Each number is 128 + 24 x the weight over the matrix's rms, rounded and kept within 0 to 255. Layers, rows and columns count from 0. Numbers have three digits each.

# layer 17 MLP up, 768x192, rms 0.0686, rows 554-590, columns 0-191
084135108124159124124112101103146131103150167109074103129124126132127113128111139103154127105120131121132121113154115153120117150159091128126148140139118105072129134133087191127088160153122125141165093175124095122167115129117140112148111136140095122126155171124129095122127132190068128134093170138170139157140121139166160091115127155104124160134120072176149137148122151138161146095116142130155147146120104104108110165107150136155109094091101139128128109113150152155146087144155115099132110109142117118130103099098134100089120096146171175142110146133128108097146115161121151142
112120143101127100125132113152121120135136138124163106146089117107069150105151130139102100105138121143108126121133109138083160135150164121133158135159153136120127132091094155117120104155142143136085090139070079117118127126145140104143117106127152122160145142132145099136133140104125150126139143084118117132107127128131138133165167132139155131169124109100116166110097133121131140124122133109119133099161128143122108110123076146143104139148130153176125149118116126169100139138144092106095129124090133150141119088174119120117138147150131133162155116133129146135129143163135122093
148121082152179093164113145158120109148096113124166124119110165125078093101130125106143099138145082107143162165162128148106175131102106158141108154116167129121102113095133084157174151119152163122105073130139133131108143138121098164121110122119121151143151114084156119114100125115117113112126158139117153143138093124139112101139105136122126159101107078075128148092092116153137130112147127093141174127100114119125107135135123132121151128125129140112122123103181113126141122135096122151138165032146119139113123119180170117177126122185142110148121123140117108144149106106102130166
135111165091160091129130175115110107113069101135085078112121154087081112116162172082140103122110145142111144112163073167091169098153122189123121123113165137156096181091135123167102100121150137103124085147106126122124158101126144153162178127139103102169133140098167122147106149145158115136174127119118126092122139136160177080127097132118202159135159091098150103112091099080151146123139180155158131104136155109161111116139145156148120113135177136212113137091184092141153086127091111093109068116132107145137117090158146091141123135117176121137092151123125103160065160113085187127
165129117122110125116113197167122074098162158149138096126128133120149081165119115163153147137145122085134114127134122171121115121172113132137125150174118121097132114143127125170097114156180124120091108110136081121129134115083116144101140125133120122130115138121155166129122126091151119108129131109115140109149176121132135115106116096132202151130123126145120149121102119108130151126094142085105189138123115133153108106117111169107157118123081143152094169117156120095144112146093101142107100121080130081103138114091120153095098138100117135155206157146123118141119106156161100108
103101157114102123104186142124132104102124130112095116134127156119146172108121113064140147138140135114110132129125121152143141125133145117117126118114094118131074118121136175120133125113110182136136120166127124076111120132126093148160136150143148101136140121142141143119137128093143130133149191161106151112164103126133181096094165168114161153120135124139137152126094163139118119100108165102149121106128152136103107103131144125146091118115122149122128091115141091089155111142133136140098078129107095130101134110149114081110127136116199131145187133134131125099116130126083126118
108116105122111083153158103130166147150106137138123115113108102122131152105142130139184117168169106138091192140105098149132161126156109158113089076160126165126120120150138121120111149162190076112140110119154107149131149122128077131157136116181103095132135124103108101132106109145072171140140143102115144099112161116101158112134123114134185152138094122153121120167140134166152116092182121101122163104082108111146108135113134143135136088100110102111110137125100097162170057145213135112117113102146074125117113131078121092123161122115146129127121168121083109159106126197110169120
139127089136115107154137077132172100096155132221086099099124150176113082145154117124118127121161078133091135111124124161126112073124180146172162168121112143122114107141126064161157112114121103079136058102063124124089146072121132144169164135155156109155094119108136134095126199110142151108152192115117154191152108119101156131102134085121089159158100093094108139154130168107147097094116159133109164149113141128149125116137122117123123109120120094132124093120158097166125122126164139128125133116133100120132115028117147118159119118159143112133131146141163140145135108140128151149
125102164056127138157110119104139103160133171119124090123092127159116107140177113107186155098123136165129123139113142134119137115117128132098159089123124158122133113100121111158141136176126079100138103171121104131153154103151072132137144088116147115153150119133160139148110142138139103131128130166161160175134154103120130098129162119102085137135197105116142141166154151155112118086169137113125126095141173135089111116121121124110101086098128110133117111112113143166121098165110133126092092091134101097116105128119099165123180113145127106144108188128098143136100133128072208123
160108127124144126188103169088089127121156145129128074100123125175149082124165122121134129131145148176116166180099143162100141108145146112085136104160102136099113148093131109148127113165077135133128107166161069112104115142136106121168150081154120123137154142112109108160145127110161120133110155079128160148132107109113126103110170140112098175177125114146115136122115140140128158099140168101102125104105152116167109128128106162111122126131107123155168085168127142138132103141113119147064147087133080077118121107151101146094175135116115146143151155128155133095111151097094190110
141149143116164129124151145111114136117146126133139134121121153105161125098133116101141114128105091123101141114108119216138156123153166100147157131114117132085131131087115116117100123133122098148116091189176095143136175101148092146118165143131132121103094104079109105145087108107130122119095159158149170190118117128133132132135171124116171166123151089111153126164123075123130106111114162122169138056118170080152093124096125168136133100113111112155149109127100094129130077130110149105137125135124119076149105122145135148128122127142148124126131174138136159140097133139114174171
177101086146135092109139146153156161071142158152153125060106165106139120179141143092168106110166115105098145158126123178135179169140106107103132130116169131084139131146103128167186111168146117119112113178122141159138175125106104131142076104168122154146117165131141138133141104129146112101095109128101140093133146139094113140099111147126141127103164125112132122142144147084149108121132101163097124136139144122111106106094093144123130116107113111121145138108126104104183113136127151067123119132147122110106077134137135127154145082122125113134142121143121140169091114154124124118
134098144143121087106100124158151109113137155125142115126096150126135138143136128136140136134145134153062128122096069103157138167145112159129142090145106139095127109110118156128155065145136119170132126114127116094146132084145119123137141136096121099156145167122123167102151138125147113113145136086125106130144126159085190122141097133130113148165122128150132122115118124146106078125097168124171132136127133141124118147103142143120112133130116175155153166141141146110101128141100094160099113122164144103094105102123150125133173121125129128114163118115138162162126133102090093128
151135166144202107129175151153133145113127186133098143116133122122126076115151141145126126100133137152118136123151105156122126118125142111154149098134115136098142156136148141176137151169144107132113116154123128141109162084115141123206152097111108124114154156112091122127098170153105096104158200109131163148108130143123135108120125140118123168124127111122115123135108118142144135095075126101170157116097119152116123111128164177130115084122100092083119166118112087156126092133080134052087119095120092106118107079152084136114148106190144112123136161125105170133170106116117156119
148151117134153125133137110119153083136113137145178138132137125129139145105128162136150100117123119116115102120104109171159131161146120107152165110118142133083142146081107162128113115144129142181123094136120112154112144112114140133106135113152156096137081107124151094117093135108128120092093156142146130115119130143167141115149118108112099129115160073130147156116136172096148121143125099171128161134118126118172114170078127115141116121162099136149100127133194138129125137123137106125131096106112118111131102126123108138181108122122140102137162152148158125143075142192140143152
123146135129137116163160125118100139164140102117117104151097144130118085120175102132123139134124111146113135147170086143148136094119136121101171163125149161095113134126120130160122124129123132139158112118151110145149107127159125108086127132176132126107088133087132142149137133144099089100117115140108108124160120146128126131148118114153171179108124123090132134127123178146147152092147138115107143128143138129089130156112088169125084131124128110141167121128133154109107093122132125134105086095182118100153111067126148091115135136164112118167121149148164129135115128146125130144
090116151133105064106132129165125151131109117153105093152131129144133125129103140119139123095143145122087128131142107122138133132123102118074169117128151121096100204150095108157124123163156140163125112180114129128102130113105131152152140141110117084140107127117177108105120115154145138117165142164140132108109125129081170099143116143108130144099178109119105180089168153130163121128151148185136150158140126111159093134110146140117057134115117103169113137136136152134131105122109177192145109107143150137137116101118128140113112136110124068142137117145147104098119087124063211062
077115109129121082144117090171121161124148162103084101111112100129133135079218137124127124186159106114120122146178157184099141170174097149084139101119087142125104133126138127143091139150168128120161130125126087172067106133091153157183176093139130108120119168114134100120080110146199135116125141104132132084142106166129179120166133130125152145121152089123170118138086159123094143089088162156118150188133132064081126159121107101118114080083095099113116124156133103117136123120122129119124094099170117167149088095126134131077199143154145168182182157136095151134116134118131156141
133138187098175121145161076134149135107169143131102151138116115098137116145157098137111132131129141157134123111111122118130173146110113154108132107143078172107107109136146138152117132130120138123121143161133107152084142115108147106125117127136118043116092117130175125135135138134101110131147136166084117170155126122152147111133126128177127160100125127123103107116139133103106117119155098124116159144088148071100074116079163129119177097082104142144126135141110109127137109172146159099104107087095126109118153092150119119146121143132123136142130121123169150114125129133131132145
117125107112159103132174164166143124077115144152150152121089120111137071133116164127154119139151145101135142122096118131115120119165076117098120129152095145122067123155124110141123104180128132128098118126138078072144111144140137182132146148167122150158145132103142071154128126136068142147124142131094160111153120156161112096167144110160137132166112118126097129112136107162151151156115186143116110142134133109139090141110102150150126108121135161160116086124106093108138126179145125122094121132133121122125119110123111142147152109137151110124123113135142119109125132123128131120
123105106133130124102106171138106124135113125157160127096132106146098051143142121096122108117138124117121139131164108177103127140116116142106118090147104125129135156108115116185131087149142125124153078111120124153056160087147154112156156177149123132190108137085168144178079140123147156142140156139129176133123131140098141085141096131178128145153104131085140132128142119116093164152117107132093143081149117070150108156159139137125100092131136104133110139100164110110128113143123143105120101124161122146106121031143128132135158125116128111132126158142128091140127146135111179140
122126117125135143178104102159147123165144156130099125133130142101118121100105125125141140119116139138077114147129114110108166143141109098084114162120155146074103121125140126117105114132144111167147145172099174128133172147066094143123143083157135121123120143115081168108090118118153138105167111110135160141124145110103180111106138102070146142138155088113143087150134114165176092065100138116097156148138124139192122179138112139107140108111096169123105119131131107118148100130145129144123145105109095135137089136124136096115166123112150158115194160164166123146128144139103155122
184130130126137126099109160151146103140062117153149084080136128184143093154101130136115151083130130116135116147097120152154116133146105125108124157099074121119084105127089111139147058184110130111122118117136102147113181089117144135069150145119103092139115129101150135142134174127086117131141107084133176165134130122110143106125114130132136159168145100120123125150147155128188125121144118115158141085084136093167106101130097107145099120148134148149171152115105116123105111140117189114104119086180093156137129097145130127121172132107112136145170121131137134167128125157098178098
153127115128142132124145126108134140100127152168079136118132145123090139125116142075083128146153134083138113144134114144108128100128103111118184148143130129156157097113120152159118123117142154111155115129100090122106140121106121169166109151160118124135074144084124104120114126137133136067126135138111138114117167176165139115160134147122139132127148152139140099090100124144121090106099166145107121159131122157176115160119140147106117134144106106105136111124149123153142139134105103161143138105145107091106128132116099134079130066119162124176200112100104125122109081167137165119
140125136122118091137135123119155071119116143131137139140130076126147091141133117126150118150155151146139141156081128125150136150157135141092151105129110161089116130079136119134098140158126112143118083127131116138150160125108111098147073116111119111141112100139116150124119108112111136135102145124097097150153097145128157139155116148119115140128143116146085159112102128089132110118130088127172135104099140144139105117159128182117130085150126136138103161171118117126119137138151136126079104100155183098109128131157074139144147137157174125146141140142143113123094157143097125136
127104080125176078129154160120178134156101150153087156118104111163140139138129124150127091176114123103107104132127139142140130106109125109102131119119154134109101158133113129146127122138129180097129113147090138101122146109127132116151180152127122137174133136100126125145094124135155111127118110116120149131141096134134160078146117106129156134129128122092091187138125114133140136077132178145174109105141153105110150168146126155127137091096120108106137148129119132135142158115097161158145113094153148125094118099155157132094131122094113129145152160135162107140107129149133161083
154097105129088121141111154120143126137056124124164113129124111105157141111073086152172146138159107128146132127157118119127138087137067151139138162176121137104115141110113143102132104162131138127125105128099130126142131101145089137137175135139103109138159094145103162107132132132118083099121185105122144140144171123102180142145183138112176156132106131124129151147062133139135123098140112133168177120121161096166114116132140159077106098141121102098106146155122088096132122142160136148128079123128131092123139065163152114118131109087135167128146159111141110094132162115138099121
085130139083155119149142096098151132122150137161079127105129127143097150128100137112137149196153116143139178144127100161118108155129100110116117136142130157063105140135111122134127132121122128107146125140111137108111126165115126115140137154120140115143142118114132117154103102156165127073118164149147139138126132120126140128138135141142117137124104140115118114125133088110120103049147176150127161105118127116108103138144084140143089118105121092102129160118154163125162141133163110089131113136096132087126123131147115131125132121144147109154172153118110085134118082135094188115
125135126120103125141146106149170119137091147169130163151126134104092103144108163135195147100123145156096140154110131140141103131137143155139139068138115185123113161133080122153139090177152126147108088155115140133123130140109123087096124092122132032133120127094138157122123164122097104135138160127102133132135134166106121093141107119173141137139139091111084114128177103126134142147136109120139147122153152122117055161105103140137141105105147114130060142157140129139084143134129146148135135129126117108144092151149101118127133108132164099123136113131122150152112142089108104119
147114088117123115157132140197145110129099152175103132121150102107126136136134116104156128157118110129065143140154097104111117142132129103107126166174159133131123139165111161135146096136133070152108130138130104114152118138125132123118137104105101105148111142089095147131110113132115125101176157134166099128150124153126128155137135078112120141160127071144175125097108097108152131095083144098134122126126154142155116149123119110143132104145130137119081108168110122125167142136113122114140100086163105090125133139133141142159112174105138110103161132176121106148102136125099122146
112082142150188108133095119178122136152076102134095157082107134120125129141094153123142128112099103100135141142133155195139118136141090084092124102126144180110097181114113129147158141098134145098130100150150143180093124075105082125113177182118075113111121146128106175135084139088133147144089135143163097171164108118160133109106111153119131141166155119166104141103120150107132099122097142154112191101137145141126090124109122112132119122121110101127101132121116110117135103160127082111087141123156196153111069084154144128131125144114150147173140157113146151133120078158142142094
134125131124133123125135130130128124126125137130125125125121126133124128129129131118127128135133131122116129134127123126123135126131126130123138135134127134124122132122126127131137123129128129131134131126132123127128132126125119132134130128135126125126124128126128130124123138127128120122130131132128124125135126133123132124134127128125131138130130127127127131122127129117130126123125132129133135123136122122130130127126130127120126124127128124127128121133129124126131124138126129124127122121134128125123124125129131128122125126127128123139134130135125132131122125139123129123
171111104106151118090156138122156155168148121123138086134101108111130115131139140103157144163151154155093153149181188102125130156117115121116137117188085151118134141148127133159155105158167119081124143159111082105128139177092133109168162146128109142116109144123111150147135130096150126139164151164108088095189108140091167108171145101085122177152118093100097145065138155151113126118156169107127117090141111108120118146096081168087044080106111174174092146166117101075133113133170163163087111097133128149104112101140095116117130136111126143128131138212118103098113124142142093076
123132133121101144149154162128139073106106172153126132142133102104122115137151132106100125128127101117132132157127128081133166155159114101135148152113141146111139160128095119126152082173157101115103132148131152129162159110124109096121132134154116143155133155119120133114142161128137107112119097117124141105145151136098114143116142102123130128120129120135112126120129099147097081101104160128144136092108125144137108129146121132091132129134127119144144118127138099167160120172140114145119096078155144113124144127173110097119153106158113116134159122121144103122108107146114164090
121086127133135154163121138175152119143134139160082096069132132164136117140161144119096139124132121156071177119115131186137157100108110133110126155134143123142134123163111107138122147154155098127156117109140110126115112156083158118123113103098115135175136150147114162114116155110142113132156112111117134153119104167113164079146143081118131131124137064121108154106132142138165166104123155153159114108155100154147131140127126132118143123108145088127128117121140137136162129113141135144114143103177166135109122107097120136119096075119120143150165134205134106126079107123121139102
124070156108125118149125124130147141160088161088102123141123125115137112187157147127192144128140139076065119130153129098141120140147086154124148116134133172134083164110104149140107100168192176158095141147154102146152151089143158118145157138135118092148097129107160136092125163119142059117111126155105133104147131155064167155160139129127143148135165120106148082084073094164090098107156115128175164119105163120165069124103113121109130130083149148120080137134121085117168147140140129123134110119135122121125136097144110100103145076088119142117124140142133109136090121126141122125
108096094103155124141165124112152120129122112118148103133097137130147135122124167123125169180156096113139127124144081130146143138146092188113142144120105144136093172143121119142106120165134151102132115107136132145114151115160127124152142132135106121160112128075156080131083137136108121174111139174086160089129111137163111122153160112121173146125152099085161130115132136092136112066118155166119149112134129120127143129110132109136137148122094097082137119141114111114154145131146150108134128145126076090186096123132121127107154120105151137143132118136129140137123114123107146072
# layer 17 MLP down (transposed), 768x192, rms 0.0662, rows 554-589, columns 0-191
181078120125125084150140120089109122141128117121153144111116161157120117128153097092124123136109169129152131117072124145112131114140147136156141114107117217175132125150153131169139136125129142129114090095139117162074098105111115123130132099120112144114138162162123083149091136126124131116127125147132146099112160133072162134097103100144113212151123112157122117148142108150087163150145152139130151111137120128182096119137080112105133169167114105091182104089120129136128133121105163144085131099118131125172168121129126138111127112168088162078115123133135109109130108117124150092
145136130100097145131130134133156097118137157150128116184108133129131134123121134154093124119132111139130115147115137127125125126121137111130130125112131097161126128123089124104142146110132149110114143147105131108098165115135122134120104153088124140134098135176112131101128099119125129139129141111124138134098179115125131111134139126132153089143147097136153112091148139114140151120146134116114145120109138111140146133153104152153119122166137116135118151143127123151065167088125110116102122158090162123159124129147127157127108057119114130147122144162131152125128155140152100116
135147141120139121139161171130115083119107150181154148131153168127112108067109140103108133115160167136125134130109146067122108176149131127153110133127123150087094114142104163087157109148123114135106110195110158075127158082118110103130107117154112149120136087135155165097137135142162143152095102113135161142106158159122080156110120156139134063116105105103096124119104180076138127126118152128119129161181140173145172147153147118109127135138175127123100113115134093125103134146126104123144083143115201126145119106149110116153137183110130097129133075136094110132094095116143138110
151118103130127076142168187093153082163100110157162072127134161162083169106145127091074108175124115143117181158086109124110208104105161190202124158119127107178106058150133129131147134155099124071100090156164164108113089174145129094142048115132107143112134161129069076134074136147084135168170093118103064087170118137173150129138077152152195132143159111159118135146147166084103101117135132135133106165141109108119146148095182141105178186078149155124121093089093105125111146087144135110149146100145127170111128048095059128161129164145159136103125150140111142108150144100106144133
120094180138119106129133149104091080144106114113106128156183150163129148176102142103108129129119142132179137092088087099081137151111091086152113120115109141077129117162118113113137132095117150160166114139089075127129109089110158163155132159148116128161107123120165157131154098109107131166136111144144088146115114104158157157118137136084146152108124163123120118178131127116140139149117123144119142119113123143177136110107108111137149127123156146106123075150107165142156093122127111157076170113135097146109126143174140123115122144112090120153137135111112171129137117129129130139
153122118150132116142130091079124144132113110116167139090110110163114115113174138166173139102135144136160114128143162138129105133137124100117119126117126118128138130149117131164120114094122148137097108091048119157150134125109129148109114132088150129133140114152154087097105107132140144144137109122132111140106091131126107114093100128146094176107092126118089114119135134105141123136158144151164130155166169108158129156146099142119115095136128150171124120098125135155112187171120132127139141119141138135094113102113144157140153102131094088094145105151125105149148136146162148104
120179152066143171164094132096101123141118082122129127123122159162130115128147148137143131110116103157085114198102163082130143068117142146132128163084125127189120115150056120144128143112147117077108139094131106135115106113145155122155127129146118118114101138120094157066099141136120066114157040151148134134202129096097134148149149098202129122103162099122099100140115151134151140113131118132102146123109135135160122108062151036139126131152123101104168112121156157116128143173128121181116127137143140101121152148120144083163119173164115138159140129128154163110159131094144116165
107140137153112097127133073183092096148121114125200197094118085140153128074200161153158082133156145077119106107078124123105110130157114162147127080169134103112138124129108139126151092167190163123082098142104127135124143168168097181097140134150135131142163095132082157150124068115136203117158140120115139156091201132079130128139128186150149147123159072109112079118135084132144105131164141092132124131167109134123104163127131121172151062132141136129148115120130100108105094104121138103148115138152112115093149111146090127098115159188105114136172147127124166115138102087146110050
126129084128104108103115078122168112067172116120115186129120108073142089162162142140084133109148134169146130135123129139140080131145147166099137104144132149119141130127149094136117131106129135167106137175144130132142137103124160119124166141104076136146154140137132126111094122112141114115083138121183144130107159106129156121083131120138099145110182121148115143142252108102086094178129131097086105111101153130100130118138169152123159148101127166130160174096124112126094144104090157086151109159062103162089118133144121122072153151124157117116142118127155155143139119199134097110
158148111149127116176139099114144136139168124135176142156139109140144115177086171193127166115108149158141174115137072127116137166154075151166127143162126134124072145124138129162154122132125151124135098133099126115128096125124164134164102064138109125126147112139144121201119111091159135087099108098127140133120083158041128143111129173100139171150150130150143076121148136152087145126108139132095119125114155134130116128130128130156089072136091121127113088141141102105124105098144116093161122132089059091079114142142067172119150108169116166107152116104140141116088129145130108158
078109151122113175114160193127139065127093126146130161160129088119201171138145123177115120118114144119154161149215151132179118118130114164125111113139113145135099162128111201196193126121178123098135108135143132101154139144102124087159128106133136106131116127126115126118127150112123137128148143137166123112158107120160159131097097143102148145108110100145095102080139154106109117111077136088121134122101120157145082126165138130086158133120123130135131132118141101099101146137107118128108136125157133088145088139095079110144168068154123153118106117148108114094080128117125077164
131162129166149161163130154142130121117089116146109142116127181092152153120103108126069086089096084130111132150135114180114155124129164107161137110154136095129124105142132136142139103136182129131110110105121132161127107132106148136171112121127108142112126164101152139092151118139118134136158115150089090103125137135147127123119140104101123099128117094139131103173136094135091147132132086121138088097089122141151132097141147131114141109143143153140124147102080129111130138117164158091160156143126154128160118162142119152136141138111151145144128090111105127107111144116117103128
138120121114119130127099101135122113113104128150102129132113128130119177155199115138162133116093124156151096135150132121099152137084117111140114131131100082117130117131095151132129188107130121108097095106138120153124118112146116132111114126131144104160076113148136085140139123149125151114148143183138168123147131123162123126103160086110143135161120130097113115133114119150142142085094151117163156138099116092148117131105152172127133147091097123144111140115110142156131106134114141143152127134082133130093123153125166122115117124137110173194136118120071138146146136129137146122
177159119098090141057125155105123105148104108131101117133082116139173114109170114093114078114141150121147116115096112154102174101163135095105145137135084097156166140142155110128238134177113114100102100113168191160134136170119171120140144135140167106100135144156154125127132086138127130145133076134113169124087122137155101110129078140177091149156123119109173138160137053074117088133181152144081114134120115137142139117099115115139124155102151119066133109107136173096142135148112130170111145181097130105165154158126139080139153075145120123144082123131134085133081127109132154114
114107131100106083133114108104123128132103096124123117147103133139104121133136155143142103155116174113125157156127133132094118130129134109118127132102159110139129127113146124149121113142127117112147110075141143124129097166158115140128146133110112127136146158149139140114120147144103114127153137153137147112123115095124138109104135129133102172116117148147093140084143128164113149139158141126144116121125147103127107139117122145107141158157104177144128133137136143162119134085109124113202131119127165129156107137106154144137153156129129102139131110110119103121114108136115151138
148119137168153184090112169135128137130138117134106138139138106113147114131109144095087156144142158126135132138157132156160114137110119121126064102088125134144124132153113114116120127181144116153127151169123115141136137139137108117120140156164118147065145154144144157176123075111130115152145152129116135152162090139067123128116159115144137150111107137128129125120165097120071111086124159106128092102120160133124151124101154148088134158077111133083085144138134107134079104085101109132117074115107108142145145140156135120121131155097128160109125106119144161106146120162132140136
134154085111162129122151118119091141164099112145116110148079098134116166139150136126085069148141168150120115134112170095141097131168167130107139163084116106143118101117146144104138138113136148139119135145129135138143147172163086109172131134120098137164164157133143129101115103134101120151152131159115110122124132105163116115131125163151105117100090117148099126146118136112146164124146127105151129149144119131153119096147156139152116110131104126137145141043119167127139142029143140107183136119097125128128124109094122173117133141135154097132108123132119108096167118091124168082
086120166133142101114138088144145124097123164107134118119073144110147130108132138150121101135146142132139125096168150137114091114114174160118137078082080073111121130138136091137108148106109219125165166090149131134093103155134128105058145150112107123075102149133123095106126165144133148138124130164167159133122130150152166115180098124130129111103129103162161097118135109183125117091147126136182146113130115048134136167137136082168082108149137127066109100181166164116135162128113085187137168110108089088126138136138128133154139141135113213134139136084107136160132125115140135126
082141121107149114137125122188152157188175097142119122125143136145116158096147138140101133120080135129132126126118119098099129121139146157145095152134147099127121174132055103127133135127108138127117152122114166099135112104097103123152119116154133133164107116097177126186137168115153110086154142141131118146178141136104121133154181090138112109124076183064125107104109147133186175133087126057113110106121148121122167146109117142124144117176139152097089076097111135118131175126106155116147143141130115145090118131077123126114106125119097111137141123106139108108121140169153128158
113159119122138074136121112152114155108168136124157123155120123145145121111119102091177120139150111175109160104163096126134086125144155092163132090103115122123132114121161096154132149122135109117087074129140142156164101097154135126094143104078160152129151120151123142107150156124140135139151150099148124105089146115139120161149130167165104108102120139127133087130109114122123124127147146118136131158114130118094149104175135144115138152108130115123180141140130149122087151086113123122173156157129112150158076139146111134085096123137135115146104139153107116119128119119163123103
147109164092170107132172110093115123136149177090145091122135091122166089112135137117132104135130158115115125171126145158156140120156105141135148125159045125135122147129136086124150153154134104121084142152079173125125137091144126091152196139116146181084134156132116146105132113104142150102138134172107138168116131130101160073113140113068164206112095152095056100091128114125104119121149116083157119108104134136161132141129107164114152151110118174110127134140134100103120124126106144092108123088102106094115171163126096127125153136185113121065114105144134143118171175109156150140
115102155103118110130149101144129125137156084126151139104068113117111144097098142153146140090157152139149087154153128129131123105106050122138160139091104102142155101146109100099146114125117129127173157099160161175107143145134158100111128121149154141113108113148154115150156144154087112105112153191141082157113079137139098129124155135134122172109102134133134103148145136128131119141158109115127132139148096121131138102120116132138125133113091153167188124098152184093102117146138148152093146130108120151102113090126095101124129137160127168124113069135098150161163120123128101180
139101121150128112120180128125161111147129101129165120117090083128103141103119130159128113145127114105090087179113171159157111126121098122179147127125161116142086114141087096155088082138130129140115090138167135122079123149121104172158162076146146125154125126112095116149099145134127114133186130116136123096091099098116135138098140129120140187144110151163147139140095107163087112122146150141120135139090118144154143135091143160120126110131150082158137128149110159107109076137085145165119149110152049132114122122145108113106085165134158220167128177104141124124154131160139148093
127149108105144141141095097116114126160143149124092112124101136112177107156147105151159129111165113131160115111148117122115121169144116161134133125124153110101116154097161141162133115149074129110115139124082114131148122126132109092120116096109117120145124160136122135136157182139111144089180125140126150165149122144138104128138093150129104139097130097148142144140122160116124106103118169092120140123141135137141129116129142101103130088127152129124091104111115092156107138183174125114141190126140137113147154155111104153154115120141134150110093116091106138145141129093099130100
129156109148158108112127087101118119120134127132098156106094128140120195135122092127107135160153075120139103098103101135095121125153128109156128132128142113193162142115115142168109116134121143133108113135151107109126153144135115097145135119116130139145120157147092139112140145157158139097131126146137117111101143069124108128121177112094112104131118124134097092141151114129127132153138148111136150090131117137123139142140137122119152124111114135170147170124107130112085123133110101123140089137117167118126128157110107177123141124137139143141122146089143149125121164139108148132
111161144113105131115124119103103107111153126118138134124139127114122127098133110133100109119101137150129077143132131122135110133122138111093125140111144097105140153102125108116155142154193122121090123130169116153190127093146100103103132102125118109108119146148135133132157136133105109150132144132161108117142142151155103130136171158172120108140139103132100101137124104120146145133158134137131137121132137136156145102127129123157152163128106149157149107107139144113113134047154147121200154169130140138128139118134120134130143111128078142115123120125125151133135096138113103117
143154133153121136114114143119135143142137107095141106160128118126111138111129130119115108118166161139134119145119125117147153087113142087126128070102097089128140130139087111170129133103144103165109125079091125125151154068156106160105103157126131102094124120149089129094145128165123135146120115138107110088112118095157114140138103113157115130170150111087120175140105162165080105122127172138107157128119122117151110167140159143132178134135109111091145101128178115130164151158111142134096099131162171109146156125106152137063112201104082141137105108174127149108159133143163179115
114094096082142141151106101125139093150134110090152086114136127112127155107113144096136093142115139106138121134114131144129141113184109135098150133132135134130108149134147124132095137101139172089145125170059107139156104156135136119107089114111118119179117130116109154132144134151124105168152125132133121142130104138145144121140114124104096158132102111125139108092126119113174124145101134120147117140136132139131093127174133120121123145138143121152162109154125147157109152170115127084149122101124100130129169150112166124131112162155138107138121115127141123173126128126144129081
100138131115104150135146136081121165128145168093119121114157121066107104150101081134156119132166130146107133121101161125100131107111141109129133148120166124123152135139162119135145134123131115119103126116106138117128086132165111141133093120143166108121131129155121152103119081118114139128119141131099117151126109138110130145136097147114139113119120141122177111130138087172112113095108188111148147149130151167154157135104124130121162135116096090115166112125149109115141138173133120124144190148108109189084097127132170152118136100128101147136146130099140146132142155137124093116
122144163147125148137128110099108150145135113118115109090153082119115142093143159130099136116109148146163160128149096108079122113117111116128132158118105118117125124132161116132146126102118114132150150130144124142155151111087097109117149078126114158111099104128132126105130149158156120112121105116111117168153096121162117136143125128162109111127109151114130131144118173133155125120108131124141124127146092129100160118165120132114131126140113139118190114089149177127135139088155098136126180126157126163095158112059119123124139165157156153104133163126131094124117107138134120151
131095103122155109164165126101101123173100096125103153102168128123098115139163156148154126107102118147145123152149143146128163120112186089125116107116107161141113090100112071184131154110118131097099152115125124167093121086119087137151184160069147079129127120093134114135128190092081144154147160111127126134115078138187193113087094134108165121121126113132098093123141164101149196191054133116127138148158096126094107101172158149138097136136141147097114073154149145154144129164182094145081166123137154141148104148115104119141117138111134127132132092104191126107130144123157136090
129125122128129125127127131127131125127127132122121132126132131131133127129127127126127132127130129130125130123127123132128127126128132132129123133130126125129129130124129130127132123132133128125126126128128135129129131130125129126134126128125131127130128126126124131135125131130127128124127124128130131126127125130127126126132130127128128134136128122124133126127124131130134128130130124126120124130130127130128126125132130131124129126129128127125129133124131126127129129127125131124128125126124128127127129125126128128129128129125128129125130133128126128132126129125124129124
089176086085143145166156095125060162162153156105181101126108117088158164180111075108148113143146096177126096102198157102117074126100190152101144143154157082048118186140072120110146103115118116111116154110086116136127137154149086111129159089127114115187130151089097127149173135076151203147145135093142138077087160088135102150118120117127124110174116134101114106127160128138136131179130119106143114092153136118160081138110126172167098127218077141127149125121103197120105154122140135105145221148101152112092166167063100138084154148085151145099097125133121102134098141164125157119
086158149115119177126086116126116135104111106098147163151149121140129137131117151141104109135127136116148143110134114071118127144152141103132120131151135119101147116106132084111096161097147152124144156131143139140137117107138125137111155087133133135117141120149152111109109137126119117122128138110140118127126162130144093136125091087126121074156128103138150096158132105138112130109146129147152122116103107143087116134138139127140160146112121104126098101158105148154152123111159091142122134124121126151126115124112123172129119124147146171117141150124160115117169162141130118112
158142129131113206111123155144129136113130142147125163135115127100137145126128094131137099107134092120122173177152169160145143104078146097117094087128117089108131137139129108160147103127156128156163141184123154148147140125100137135149112121100130117153135111132136144121137107153123125127115073117130148124098106164124120082154108134109146132119134146123141141132134142128104128109114127141133129118083106130117120090117152106137092113140164105129164123127150079137151155188111104113121107097090092097126122116130135118144128079117131149125124072143153137190154146154081129129
125112156117124142094131081137093089138166138138085087133066137112131131149116138128111122089138124126140147089102177114097170123130155119142141129190118100134130140119125113139103147145136175122107147114138116108146114163135119151113129132139135142131177121126113152113092120124168146136127156139121110072054160097116110110099156130134061182073149128084136148146158139138155179094155102141166131165153154183129109182127169145140145105138120044098074107116093134057102193155107160186130153135070164110110124139121072081092114140150148140133140143160090120131160148149172106148